{"norm": "layernorm", "bias": "none", "parallel_block": true, "init_std_qkv": 0.034, "steps": 4027}
Each number is 128 + 24 x the weight over the matrix's rms, rounded and kept within 0 to 255. Layers, rows and columns count from 0. Numbers have three digits each.

# layer 7 attention output (transposed), 320x320, rms 0.0467, rows 131-191, columns 0-79
104107135135131130127141127163107134119119082100134103146139115138084124123118151131095096096145104114136141138125149109148129136171087113166115153137109169122162109115123098127100119152130151146119144106142134084116134133110105107153108127
135103157105140123127159160103149151122108098130126138139125137170118101116094138128122176106119113101116123125090100114167126119128156146123125110114103104094093132102111110116124143113111108130135170100138135090162129120126105146150143125
117126149138130140147149168112132158157143103121149110093111112152138133144140130136120122150110108103106136107123163115158155123072138156120116121111119118149147128135120130106183111157156145107108123118109128159154152140120149138123097110
137131130138110134088147108132100094162142153190129169085120123146141156139120132138149093154124100148112130133108108133108144114126133135132183109086135136135132117112126124130139117138136121150152148138096125120120155166125135162073135155
122126105125136132113089150112140184130150086111113143125088106120099153107139163139115134114117114137091133118140127116145113126142123179122131142129100148169116069112144105118143142170100149134124126120117102147117173166093138146119143114
114117148133172151155131144135117095139111130149116090138124121097093157113148129128159124134143096117112088110106156142136122090148117092080125170150134143166139144133112146125156119136156089156136131119095115159143103117097125134127128156
127090112188098136175169132098161157115097131095086134098125103152134160088090141124132129146177132138132095132124132126106099141132170114154199123097133122101130152142165146164101093160127149146125118121138142126135120116131132146100137132
162135093134141132109112133098130144176123127154170120120139136123129132150142163163139114125097112123133135141103087141116121154099140144054126130143149104151133074086148121088124128154131117113116126142201118126129134146095133111126139148
131113095071112122153110107141123144107119112123118137115157146143142123137153112100136162141131131161131137128136135109167126121125148164113115129153136119091158135136131111130156161137157180156153152112113101089183119078130123119120114119
128115137083114080129160124071184102125132108130144155106133129115139128143181145127139118137101159138097139135136139106097161091123169134142140115121104120167125100110087140122150149118102106147107108097134156119140124140152133124127128097
119097139118114124143110153142128140169181138146097138166131144105130119133131137129127160151138113128141153154155166122172132162105108106112096136116109149104116122152116161117119109147131096134155137156162065123160096123144099138129120164
148115162146141126132175113099130130128131101126117158102132101098158137104127109090186116153117105122111124090185150199162094161154099113103119128152104166125093140107117141135141106161112086105126124112150152157127099100170125093141141126
177103152129169120175140150136180139108120102128131103077122138159138135124116090147133130129149124098090131087149098155148133131161085139174155141121133117102112101073127134120145137168129126138078110107156126159133150094158137157111140158
147145115134154148138115109132095121153108149119141123126138135149161130106127127185129146116093114134133114095115088092155131120077102121132107136094152107125143120112119181120102122097089119113163119144117177135121140107083152148161158083
139093158141111136118122160120091152104107110178132110116124114121154146154098153128112111090121146100157116106137153124059140114181164132099126126135124110131179137132103109115126141125143165145144138135121137126120123133150122105107075143
135157158146158132117122115118140189100124117116108119153113140145148127129178140108123136141144128083138109128113102136155147145128146168094120172085111138140138167115135116119097115127125140111174129103097152132154136159082163149093121109
140181116129124139114103138129125122134129141104101097133099123171114117156137155117106132131088145075134171108132126146145107148120170163131115167139152119108177130121128138160097140121157132199099110159154151133152101132168141137113104095
101104113106149116131145104125128141065105142145118134124112105158109136147108111119108147116150131131138175135151129166134146161139054155151135122132135142076160128104143151145197136170121141111115144135092130125130174155114148176152140162
144093113137106132096119136180113133129118076083119124149146139136127132119132107100123141114177116111100156153124132137082130149113165115115146138128137120117115127134151139113165119080135118117158102160103163150099126165134144112130089119
136138102149105157152171156086128142101133148156099153113101136135109128130137121091099146090159114153105143150131121097126128141156120144115122143128104136115189137180134113119121104149137119172136121091069122127130138141116111094168094143
096119078090103157122153136111126075155094106142104112106107135156147127149156146129120134146134135131146095127112148087143135136099140144106087094155130151086146163120131143102140087154131137136114166110110126103146177138140090112077160135
130128164114156121073187099119135138129130097118160122129076120101131137141115135138102176139127146136168127115124160118157132157121117112149119158066154103105135130105125119135109144134139105125142112151101107127146100154138158150167104102
109182142128119117128112154138107122157152115135163131114143150147111132183118119144120117110123160151160139096142137165083116114134139140128113093142099126100168098087144138129153070146141099102190185112112131118108148138158131143143143122
089143109121144143155116125143124149158105111107108135155116116128133127131125140135130149145140083126167118178150147113111105131082196130196127132154108132113172144117129139115106105117149110139120143074128167152094109109134068114137137123
098116102122163087104088144144140146144151152106169120126184107116151094142127143122145127103145148113121134139153151091115106124143116146132151137128138163090127127138129095157076110108131105129054120159141090157168146149115108166163139144
095145122101118149131121124122141124127089132109171130130109106155157105145127129106120111164137137089132171142131134124095114123092097133129133139099169127099118119140145125163109129138130108104124162107130151165131152121139089131123100090
141124161116150110127158129137154160145146149121120103084073117145120139124127173125127121155133121106120134122124108127155090082134151144133086107122098149105109111172120123140142147094095124120163158082120117126111132114167115103074153085
114180122159113117129135110117105128147112126106129109115164110090116130158128143134130100111151062131118144085105075111123126170128129105130137148140120151120086102141125140067130103124142135104138120157119135133129106133134147158164169141
125119087109108121090142141133176140101106113140136159100102133091128096121139101185118118124152127132152122124120140129136099134121104105144089094155125123150136153106115147150121134138191116076139141146091167109146133136132142134123147119
097132099168142151133153115139121159108153101170130158127157120136144169085119148129099115159124101121137134156176139129114100128122117128128128183119087167113142069158149138158116149150146138131097120148161121087142121099111171148126129129
093123118139147135113106161124123109120086165136108090141068153120128164134120133126119119140130143127093140129145149090134113138114112115125095133098074135100120131153079153145137167120142103126193137135133123107092100157117114126118142147
111098107123150135134123131147129105122132167119135119114129160159124122112153133142092134102126152146154117150137140146087160138154138121163133127120147176120141137147158137082128134069186117100111111128130134135160126152123183115087088181
106129075124126110118111120142153133140131165135121111148115086107159144123110131130109124129164137158135183146098117152139149139134101150137164138088119150122140163136110102108112131115125114143141136142090094114119135093112137098116130130
094089166155128125099159116135108143143127107163095093130147135132133117165160143142102118135137131134132097134125117123098120135146138142123115092139126117135142120145128130122094140088120099125181149127163150102117133143098090141167126130
129100131148123112118136137139132106140136152116131160147084120103129119103163143136126146119157155145109094150108134127109114142110154137115143181126157140102166113106108150134101107073138079137137167128121122096119074142131112148134144122
147139111144143146118143131106125118102124122105157103100099125095125124143067165073114132177104149099116131137127133120145141158124141124130147091156158146135126110157125112111156102154154138142138089160143114142130159153132151129155122157
079137127148152083102125102138126136154119139124173121119121141162162119162140111140139138129123122140145110136130129121119122151121142136166115107113144159122122138144121129122178131117168109140111103109153119120122134140124136122140151105
106174132108124117137147103161146096113144098147157096070117117128127128090123114124142165136115109163150111116099127137099160125159122102101130146152078110102134129123121126124182152200121150138102113086137173125090149098142124165095129165
134117123140142105101126171108136120150102139174134139147115135148119098100145134086116140120119113137131116135133121194163139127134128110129085118115180174138126104127152151133110136108093122105112102103120133121109130087115121128140124131
085117128126145154147130128156128113167149120179172135125136116129132173179115123090105140145088098131121128148179105084122160153167106121177086150115170138116098143122151126111141142164118119143134124141113113112114105153152112132111122105
151106141148137132117124158114163119133123060105130101173162072108104119149117122142137172167116140144133120147155112133125128125155144109141115156161058109118115173104085119155087130136142127120065136137143130105126105130067143093098124148
167120081173127150120118110138148119115137124144138112136124120124102151136129125113131154128113136115114138131143123143146123088063130123118123131125136086129131119134120110125143109131119132144127164164113121122147121127115117128112150125
150129140145174118159117135118058087115125135125120144155143090109139111105149131118150154157094111051146138109107151142115110098107108137105100129148136153110106164131100157137124151105128176136151157120129129120128142109132126133128152141
097136140132162144090130161133131117136109116071165138128119119138132102100142144091141125137121144139126104146132107120166146157131135165131129137107134122122148117136153132131107138133074148164138136110106140109113084144081129099137119143
110132114104127124153129090146121087095100127127102152116132140143164137129090162139088134125112151127124125138113122116162132087164117119134098120158160152150112123156155138137103124104145159143136133151148129137141116133119122142146078138
104173158108175132139147163142113150155132134177147077129114089127129125124121153073159141143078140088185130118139189158128116129132126083131126173137069129142110162147118135110139154134128175125108133114137147113132129094136130135084111088
167125139119103134079129146133101099116092147128147112117111154149119145110119164100106130155123104130151128133112137092129099133107141121112121162145146110190099153130132133125117148099163167104131120126130138106119136123106178150128134111
138126112156110132108132152133109141127113093103182146107118150140126147158130110137127097170135108151152169129107048139109142170122081148142140121207121122114117117090125084161121136118105176161101183138119157152089172088107162123144124148
173148149089140174144143111154099126122118154154081102142127172133183128116143133135116113130164106137143128139145103123138122141154120114135104134107105081105135101144134135152136108133148081123137094146091113107092146164117122063134172139
124133096116132152146139101127117139152116128077143116117102107110100129111089132127111146142137110133125123148150093113110094133128100134154108131111066163119133112153087118152133097147185109136151138145147174110109115116105105171125124125
136129126095152148149099144140131170117132130072108136078139123136140167151153139143123153152103138139136139148090139108092149157154097097122145149123096151115134108113129123088153131137139167112137105100112125140121108163111125166136123122
106140120146115153121132090158120134137146101149132136099100135104134099139136147130122115120109107110147138189187176129105146135128121154126128105109140104133123116144147125131144149153085112123166123137108122123145105133118174099106135128
123179099117084139134134122130143107164125117144124153099135170152129149150108159123158135132142130082133149116117148127109142130081130149161083140135159121143133156118150100140101136104173142123149130115093084176123099109109128080184111145
112143105170101121149161148154109149113099181157113122103141194142119109134110147131117153148085095159132093141092134120143104136099116104121125123124134148150137129122103125106153123143111157096113113149128166123144124116158134099123136127
167108093165133117126155111131123144146140132142105109147123154156092146090117135123123129158119127110148126138139124112110095153169136142117157154131093129134137146101098100116182122125134165142075150136122091127138121119168109129156143123
168140085122116147120145130151123142131124121091119092109144127101127081113126146152131149153105100070152088094115108185114073123113121121111148134118156110134147117155104117152139163119095124155085132121078138137145160141105134127113118162
146109132117129165141127115128128125132095120103152154093164155074137100145149169137125127152115137154144133149149147119147096124113120147123166152092142114113159091125170111172130110105197154094120159105134119126129116092173105167131145122
112138133109119103128130126120114169141178112146116125144076130144142127157149185131071137124127150146130119159170146136136130079097123098146108098117201131129114119149135103104132148156135095149140143140141142128111099103158146131125112126
114142114140132127120090120164118096108120139099133120106121134120111115124143113154114129112146146128126098094143138124116139165112113105168122105127083117134125150121109131159137136148145145133114144134121139123108114108089126168108067143
137139139118135114166102100118105145133109145133152168122140124103108127117123175175112117152144143153114156135115116155148110135167161127145126133127114123135138081126141127151123134068172119166139145148108115113145149132156109127140163097
098119148113094083166091091161125115106098167130132096107154115130142186127120185140101131154122140088085093145131141116109150109120178190129138148122102096144159128109167120181163137160147117112128108144099105118136127175153133126118146114
# layer 7 attention value, 320x320, rms 0.039, rows 132-191, columns 0-79
107109130150124098132185135163125102139122113131140147138102158100150161130102147129112101096104108119113128168187155111096105149136144102124141116127149175193118132110118135173126174115143129145122101125130151129128112153149151127100110099
120151088124132130116127120146119154151123132114112101119125114116168059079122136115157153131168126172124127124140129116177123102120107130094129135119113095169124090109160141110112133123164103134138177057117136153147154138123119126177143145
108121114138132119115147123080119133182148123086094163144130116136160142136108086140148143164154120140171138129153071156136111135115119154141180139150102155095136109124154094140087156128129091137177168147120153114157106185167097065131126142
112124130153123145147155122131146134089121149122127145103138147134124140140165149148181103111146133116187095122171153128108101115131110136158142112155094113171167142103116152133161176148113119138104125139108183127155125108084132116106105112
135131129138128172114136138136134116139140165152062135131138121114115116135133102145091127083131147174122145160140125111110091142165146102154086123104161129111137129129119060150144108100136178140102095147138146168147123110138122132165126128
140103168151119151097096109102118107131122110128122131114152147090155163155147077108099138164115152095167105077123150117127142131112135104155113172178175142162161103142125145121145155118144122111142145136160087112171136112095117155102145119
099098092107155127169096154162140160118126148115101137127129168128082093134109119135104135103119122143106073119148123092139096148122139085134136121104132156131135154118121129104110094160107128147133139092106123121103131138167138139125090134
147114153139123157154101115145093130138142136112154129140160186129150132168111174115143182122126122103082124126144088136114138081150136134137143130093146163103138127070146107111106120112112080164120120142138168168150135096153113144134131158
104158103146162110113131124120070141144102111147114162155163126141124123098113140164095133143114138102127148176115184185115078151116129103120158131184116170160104151084118151078129121163160126102150182162104108154139141141110156117117145130
142146161109122126143100091156128105071114113108127164153105106195150147104120095091130126127136160101115090117071159116136183093120092132120107102127153144108125128130117130144170170166137113119107145115111205152104136095109129164115142119
085120153101125113118160129162121126144154098146150126150121144147103108110082136121101179125140088109120142126109132126134118114127106170142113085100140102123103147118103140159101100127148130118150113121125079148157139135150133134135160169
114140115095150151123119138129136118143088120114154147142161087112094123107142121097122133140147122114121139126100140123115099065093165163140092177100140176094102111147120150143129139079137144126134095169072116135149119111064176111133093154
098123109115115130144107184141123146116120108140144146137154114115134111122080128126140143102128092123156069112114088123169137150150143132116164140098125153150080144139138124214171101144150144135125167105145060145126117142105091133122149098
114143120129125113083130119124158149132153136112119129120119129137150102181123125144137122120112117129129138127144136114141101108099135075096136131138106160133136097111143079119135132152098150132160148137151085137115101098139124135135127144
099125087114127144080123109092103120139146105119115118128140170143137103108151180126107119097172131135146173142140173129115102139091148175145132159143129134161098121149163122113131100119135109129137128151144101124165144115166133140110109111
162129160130110140125113124113119119100121143125122115137083122168175113114130055140141128073146111105102109126123112135147091122131106121143137204127124114103107140121133152142119133102151108145104137141130159160120124116127140135129133131
114113136173101128123057154139122104154170129095107145122145144182161103155122150121167138145143150143120160173100111093154132106095128153131131096138137194145119143140141120129112124101111113201158103120129100145121088122118120134135140123
108146164108139122165131111107179124126108097121126077139139120160153127121127152110168098068095137142122155105110183147133138119109110104127122132147131087137130174138138117154098161095130112157128089081130112119158112144075110129149160130
108076138117087146143119095136134126136137141099195173121153149166160111114141146114136150122167092115160140106128130128137064105116149115155099160120141110097088141157127130095157123160140157102126121130119087118089117106127163136155166122
121161109162113150080107115124132143089179121167158118141127161146108118128143105128148093150125103148143096142125141161154124111100121110124158118147120107138137114118142138093121150147116141135127136143120108171086140117150124129148121127
118109079101149129179128137140103128146131118136135138114122153100117132056137149103145118151119157124136135135114099089107152132123140120144110157101107131127125138132143135162123157093154127105132146112122138133168160110136090112168127106
147128133078116113151132112156138117138154133076154147132101113118139166104106115117093095144151121132126104105138071138146070121097105102116130132082121116129165115117130132152113133108112150131129092116142110127113094122152127133127112117
101118150126123129144143110167124122103080129179115115164107156130116179111129127108065194138159129131137111167146116138145120125094116152132118147112139122148111112139128097132107103142142169083126125155138136166118133158151102149109122152
130140140151149118126159150093144124154129125157164114125140122113128137126114134120145136166109115185126151094137220145150150111144139148125107125120160166135140124124129134151114143121147158133103114156125158154055105187121107135106118094
170134132111170122147140111094116146102118141103127121153147146177128144153151139080159135103143102149095100127125157092117099084136140134137158140158161106143153081139100120116096087117131130124116139157095099135129164147118138138150135125
153152104127136141161088162160090096121154107140121134128134160100128129124122123132145115110100129136157161125139162137115184149141143111091134076123111150132130096136123122133127149131093154088114120175107117137128179103136097132113126109
147123184131131104125104131144128129131155110143134127123122126113138078111149141145121113098120105096110133142124130115131110144143124146125141155129122130125159095100110122159139093140109125115136144112116119111116094126095150072119107135
143108143102136098124184151115127134147128124121124122150131137145132146178127159116163123149125102087110160121129148095136111090128141114125098155096131087089155100107090099068133128140146141144125148113132092117147112185149076159109131136
149161144135097177107151097092111149154131137144111065118135159137141121137186123133138134126119164138105073078111119103131124129119113119098124076157139088134117144116147148096155109073132117114128101119093116124106131086130110130104096131
136122135131144114127158128112136163135137129094118136107125078055178138130118138168139115124119117118166108087126161125107138120139143062109166091115140127149099130096111076097129116116125098168126108129155165103141085056166130164123129108
161124119151115121138082116075080111138125138185134116144122115126131100144127132152118154136137164131123098126114129133183106147116143105129157159127107144136125090110126150113110121141080096155094094097110149149141131068171124129124157134
130112137081152151155098116115149117120099119139120168126102140123101138143125159141142154155135159118152176127079161094112147150152138136134142136107129143124148108144145113120178163148137156097155107115103161159118113132126119104136130124
142102114132112128139130109091100162093144111126091183127150162106137124159108095116097102132130120118108132115102145142131085116094111150106130140137114133108138133120144168144123123096107135151109130143140127119130159123118128152118115113
107148133127152113116113168098140150152111115110062126103149153151112162115109139086111146133127146145174145131137132125080125105146134105117111146115127096135154119131145101121103151203149097118131176163121093100159128131159106149145150139
128132126098098101160101131092114160140137102153148133140116137122114092117118144113165128119157155128101157120102099101116154136127121112118100129071156124120145163105135151104109159152152165135162109149075125137135127132107092132090142119
168078113112135132141126151125065121110149161184086103108131096156108164150141129129122154188131120118121147111130139158119115104104146092111184126157167130081134130114160123162102136139147112126132146160119145126091131137099119144171124112
108126115141152163131122108139120136083172115116141099145163088119109129098131148122163126138137147141161100134123120114144143155087112139143122129159141112160084132105141158126125100104152132093173104133117121120112141121122111136131114136
117151142136124099143093109144102115125141122127115159086080144081158111093117189114113135146141097127083158150137103148175156144164137119127119106107144131155137091121124119158125172144146126177123188145162177124133128140177138132107151120
166146141145115096116168126134160131114123162118128143123124133120162077086124107113186116131167137139128157128123058143124101110112090139109158088122127153123151100121161116118095128068160148094113108097132147132126131123125089121129170129
134107093143149075109119122153147176108115109191147141141112148136099100116138156160094114176117146112124168106140163111122121149121120123081151132135120085138126150085159133123086129123091181141108118120136108152148097134125132105173110101
133139120108094170121124127151112152132132127095141113135154131100104123115138151124109148102133089158115186129171132136096140115164106130152131165118138139096110148114121110171087114131101094088129111092151128132147116123128124143146181110
124115095099122099128079097120124122107129124075121157140151092117140113098120176108138131130124161161169163129142094151127114161131114132149136095149133131134084088108149089081100120143086108107107143136130161140147139175122141121131121124
140126136133165194126091128159143138139095159108117129125094118111115118150128152124092152120117136161139121149101115121094115099105116090116161094115099071126127117103132143122146107155140107120135146114130107136103117130148128156121171103
143124096140122110162099105110117155161167100103147117123141129132107119103131097110138113144142149140101101099092123145100125149155125132128121080135101157121176149098112186124134101157143116089120149074105173106139142155142136129111151137
109145098145145080149138144114160113144100107190131123132126176160169160112129102110141092122156102112093141075164162086151115093164131111137169102101102105133136130132135110134121126096165081120096098150127146182126131106154162151147131147
095127199114122142125138114092153139128118130127149116141144144133090158147125112134149139117120116079091137163113140150160211093115144145132169145062108123119118113095147152121120104137165132100160134160083134117093122138128146119130124092
109083118119136141108181109119109116101153130108106086134104122151155135131181135146138138119086147116095127161180116117114158105123072131124142127077116125134155102127110122147161147155121085120127118162124110129148132129123141129122128135
130150126170152133104134082169136135149116153138162167148136145121124186159142173133155121142130127109097114095102168093135106162141111121131150109062120111131072097135155121130112124140142119116134138133146153145131129111142091131123122115
133142144142124111135149161121191145125112120156124160133142137124106137160068144148130114132091071106168135120159153118133142122140139098157119144166116150142143116121126097136090123118122161098137110099120139110178115155165147114125130120
139158115085101145146106116124114138134094120099124121122162087149120125176107140161159108133114136116141117093133144133102118140110145138103132108144139140145131092108124110122128134156145184156138084157141136136149081104130137152159105132
121092187118115098140104109138130131124129145131096148129128189143135133104123144180098127157153129107137090134156147138120120131145104131112152114112116169104148130149149135130144080120124153140164153105148095152149130105131156145152142109
156171125143101114154120158118153093140116124144102139125138144095105114133154107131136132110137139110090133119121109104137114191155071159131132139132100125140140100137118161164119117140102180144134131137178104127095138112108116131125116132
152156133096102072088136111122137141155120133125147116151166071127160096097166125110140132106156075092161141125078130149076096118118116150128119102130143166126134120138174155113111103141163100122094089133113136142120117142093107151109123156
127152141131106098119141126153143133162146140165151136123104122131101100144136125102153133128140138135136115106128130143121166106119116122133139146122105118077119089156155149136123103101108124160160169186158160127104104090105127157148108130
106153140109118106156143152173122128079103152167168114144106151125152166163085121152154112097093129130129162095112127106120152099115087154154130126124123154117138138153144148115172156123160112117106104118128105116111144102107164167140102161
097124104160081103133079149135104128092179151153079132169158113089140119126128136091103140166132074163065154115108138111097095121151131151131138124142108086151160117135131155153142141145123158153126164119123114178144150148144113113140115153
156151119187124134117093106141131104127126150145084152126121149138110138148127102181128110095119104099143146087146119121138089144124120164121154119113158123149099124131129125152126137151111126111155124148109157131145093118108136119069126139
154126123136105101151103157146124153112149135179112149131139128148115151059133127111116131149110111090137159120121102150135137100197116153157124130114138146109146079115092096107177115118126101146142086107122101130102104126127071119109120117
090093138124120115157097160160112120134140101062116144129081131142120147147140142090137134116071144158085137133138152133082114128143114088077170093184127137141104121150130131143121130152140087114129135129131161098131141135114133101091114150
139128170125132091152122138115102096143159164160124100162128173127123101188151117096133139134167124159152150138139169178134107136121108075138111101110125137115168115123133108132104119152116125105125118133135129094106116077118121102120160145
# layer 7 attention query, 320x320, rms 0.0502, rows 192-217, columns 0-79
125119135117117079134138108099144151125108078113132130133121131084128162135060145118146098108118103078108139131155114118117139115120090161078162143084150126112155135154120133173149120103155150140149109117126142123138127116157127117139105150
147120110136156112099118129167154156134160102137090140070117099154166171157174101074118142149110153136148123129149108166128126176147128116142123125162167126131123101135118159124102135117116110100164115096094108170096112137139147145137145127
133140135099098112116153136126117128090119106086078115145146137120148098128081138152139098080134122117142122128122144139146133158148103117134152148053122147101114136125142143134109094121097097133124125137163168120087131117104100150135134088
136114066170127132111143123118143098147160131117121133139144153100128195165135114117105122165090155124119147142113145183165131155143122170131120093165116158124087122167133126071153130106187132094159125111126121130114099146122126110116125134
113134160122180088078109130124124185107117114110135120123126107122101155142136139167122136115142153158143140104129175136133144133099106138103169115092117117135119129113116114113109157145118111154166147079158134133108117146062145141137122131
155132106160141130120128129177083110148113145126123177109091097098097114130154134146144160127121132109141139174110165102188143119166162129157123143136124145134151129145117114139130153114170100104113190118085137114125113146119117100108154116
103107122089087146141151113099159158116149150122175114132137147157111124086125121107100168166119119121110086145152121083104081142168088114135134121170103125150121157147115128142132118148152154121093158161126119119154141135086173125120165098
075101146098121178112120121119126145147124111169149146122121089116090126150151121117121100118141116111108115124123084099154114105132133169162148150131118081141126128106094138173147145133126170130129071134132123140116132143141115118131109140
136127119134132163150103128171124114097118149156129101163169159143126140132114045098154130098075160121126096114076148137099121116132091127146091130152154137119148106107129156116087130121141149144112133127136105136130109126123124131147117149
176128133097137098155095144114124083129126158160129137133128136132141138137117108107136096106140141114168133120150102099074146114130120130114136089089093102155124086174136135114114091118091123141082087154158106142124128116116143105164142156
154149101143133175126090122115110121151127133112124118105095114105128127166137183116126107157129173116106113122120104173112080135127141135133120142145128182119150118138143094134097200162171139108161133040112111129120067141108136081168142144
114077180129147100118146156110140147106148105146104160144136109134114148108079156103147114125145128147158145148138153045124107102120084134093117130131139123114129130164136094113213096135133145119107126152170125159113119101090128108144101112
116116177126131113120125152141128110109099106173117135131136099143140134138133078124157144107127118142116076139127112119123130130147167155154153164082128135135137132130096170118116130150133117153119164153144138160143147125148125151101151135
134115108111160100176138126131121134146145180124093110127157127132107112096114159112111121136164092137128124130104131108142117110150103114128135140098086116141133154138148119134136101127129135128060116155113134120191127149118134180109175106
116126086116132107165160095122115144129110152135132128126168135114139106134107123154113102161089143097138109150131134111131156129148066065113087117150125136110096151105136075145151101101136122150074128145179134119123115132119137109150137160
120136122111125124180151123123141111139125100165096160127123112118150118140116128100117131159134149149124114138127119094138108125137114090122161114147155131103115130155142108145132139148115093113112133099156141111200144139117130142123127136
119087146132139156126126107112157123106136122098151157090136152119141112112134126128091135135141117121127160121175162135127162123139134125100132125158104110131119108109163129134151160114138177113184100129123123108107080150118124149153116127
132094143135140148080117115139156095110149111096128120136160144105137177126151104096152131112112113095130130118156120114117129129115145155135086075170118113167124110127108161104105085127139131116152114136100082169134128098166135115147140115
145096086164170104105112138129125154129133137119120131102115079138114162149158116118126157099134140127154142147110132137164134116142154148152127120161114128131139151104113116088118117106124116125146122116127125106113164146141120127147141140
150129126089108065140087153126128143097091109130109112122080119092119134098148132081121138146140140098140137091117133095143140123109132132187129108117141120128142120167130119120116138141118145126131108160124136116136134106096168132117119132
147119120135121128090133149091093138132109143120074169084149136154121118186108148102162130154148152115093168082140102158129164150161117146131148149153118149116163115122108154124134108129148136099091093099122132114120094137131148154124152191
085109161148146118090110138149112122144143148124102132122123111133100170164163169142115137130138152146089129139137125154127139130142133154165132096100112127144107092087130123093116155121166101147138096095125099114130126103104127148143134151
184113131127128154108118124131124170128136107137105127112144109073127137103131135144129099128148156142119097100131124131147133186148156162120141185159149124110112135138130086132132131098131115082147124150156104117118106141152111103151144166
174131110122152131110138116150134134105121072129130106135145139124103076114115168148156128126122142144119080099116165105158081126124142141114113114133120137098145101135122095130133178161104130153161132123124108156099145165150151141112133114
157107087077095112132122136147124143139143138159146108106150134166091117048118129119121124086078127143141120107139133128116144146135107106140162182109120109092112147126129114145109141183131110154069131161117117154144122155106138132106157088
146143139130118104145171103142132106147173135164139119136150105128137082126129127145127131141158140088151100171115132080168109117164144130152104120061096124117166167114130116133121107133100123134107167108149133107161141148118130125114112090
# layer 7 attention key, 320x320, rms 0.048, rows 192-217, columns 0-79
104145147173109084113121117120165130159143093079107126135136125128136115116111120127140099134119126132083137117153115091149169140133143160077125101117141146142138155126103163115148119160162157154155123118118132110077117123119144112102110119
109133111070106105123142096131158124131124090122106132114115104148080120119124137091122136152134121139121110138178135126178116108102119112130149135150115108083139114140130181117151127146065135116140131136148108149173130107109140144179115110
110160111144139114083189154113123129133107195117107122164162177135134130108106125114151095109132106147175159147146099155118153129149095134102158101121123130119131130125153161081159136130116120117129108103160153145121139115115118140110143126
125129113126134121154122139114126129147129044141130170152074169128130119165094126155116137142107132124116146194104147098141137108132154112142129167127105139126129135137136122198125108108142124131114137122135110157170118112145137131142128151
128158153121143135088113152145108094103102107144144113143146156132139110103089110113125100104089172106144173150150115161133090113111129149096094150106149150117104147151112072097138129151142156139098156137134107127161132145120121125151160129
144162128123108158121164117150124138114092090163135138109168127107116117062161118106162174139131125152139095128129168115109154116130115128161147128105139126093154123116142117127117183138143139137147150134117117116103164145137142135122115116
147121154153076130160125097130129159141150170131124123154128141126124072127117130132105098161118156105129118117142074143121111155166125111153168123139152104171150090127141133129145131101140167140180118146125182146117146122085166120127118095
133138140115108143153127104137117128134115104202128094113103078145119117179125153122121095118124106135149123138141133119156136148123103126122119141116130150125141134126139151139174036120135142095151170136107133111112100177177104092161118118
130135124123114114116144145170104145189134108141160098125090088138124101168129147115088141111129157165142147099132127106107116138120117106110094124128129116112085117130177076104083141141112129118127166146131130120144098135130122134149169144
185146075105153094180117124121140146116160071101107135138097097145165137181110124076123142141099115126131149162119107104085150122157119095075151140131132131132103123171101139127141073129141124139109126159146105136144136123069142150137106113
142113120183093132111094110138125126147136156129124142133152122127136100118134159114114087109140106132155126154166107189098093129159130155152121157135142091162120118109135150097080144149139085181146119127151129110063150122130115147158110114
127152157107132163136105124101140102115117096132127124118126118152148113115083132100148107150139126125179110152121120110132123139161089083128131165144154162097136111185108106128172077125159119112102101138101125135166113138105170117163152153
087115135112163100099119149145123145105130138136120108147120091103096156092164137124091104109159126164127126115138139137141129141109139149177186121118099140141143111119101136101115162143115109126136156123154141149112149145132109111107123141
155082147104162144159112148132111116088135151134110118135152097139108149108113140113119099126143121113127152158140135136102162152145130117140131111151153112168139152143117138129157110143132141125113089130125110132158121125086186155154114136
150122115114103111150132136127105143161135114059139094170122111165126146154131132104107170137082129112135112131058106125082145127171115072087099147118135114147143147116111135121136083122152184091123186131106115146163081131149149099142136155
103123136145101140124143137168138132158086146100119108089143095133145135120152123133119096115164120118115128171141165093114096129111106099119139125154137118128117125141150166114144142129103123141120162113137105140088115124159160119150130117
142135147148119120161137122132145127129158089104155127151133164128160138114065162109136112113117106083145134123161138143152156139126175098106145125122125130133115135141101127151152141166161150114146128120078104128165114152098135120147167100
149092122117122122135116104135130112111158064109118143153057105109143121174075152107096129154122136135137127155167108096140169138106153129120109157150102145149142114133097150178150083120092142094095135158115126174183137116141125167134141137
105159086153138132100108142135114139094085061150124123112128127122153117087169136137105123118119117118147135136118143115160121134175154099145132145114106122075145130110135119139124119158116127132129132116099080148145170109122111163102126127
122123113142122094104136135097162142124145156152126139135096137108102157103128133120161132144101131124157110114124128134143103149126154147110106099118131116118105130122132114139150127124131149125123108148133092119106123120097128158152113118
180104120121094127146089105094130143114144082137175127120105156111144115126127130110172136113150129096126125122117137157092094127101146113133147143112129161156131110127082154126156109127163134109126131094086152121128130152136106153112115115
150135134104142165141125151118140109078128083167136129121094124146116131124079143132142117134157146103104107127147120133123114099108157111136141097126152143085121136163080097143094095112138160109119104121114119137148093109129152145125136152
123132108103119128133142107122095095127128125104136110160149120102141144086112151093141123120112083172158121141139128164127111058127159151103150111122097161127109115126161138127132115164124135150135087135136130140108159137149139077163119107
161102125170126152096133157174131108133097140155142094132160129119122129092116111115108105129102166123143129142119123121134110105104133108168115147134104139136136140183132068080088170174133145130159151154169115134086173144116115115122152117
169102121127098128093145151096144124082133175167118123157154130137100109100111167123117082142109129160198174125112136135117169160109116152167117133127097123145161142113116104082140130154144104125148096156161108118124142110100106111154137136
161133140129151128099138110163114129123149149134123123113125133136106137133119116110145176123106162121117108132126118096157127130189113110093134164100197115140161119141149114079111119106147121148127171122095139109155119136120147097116099130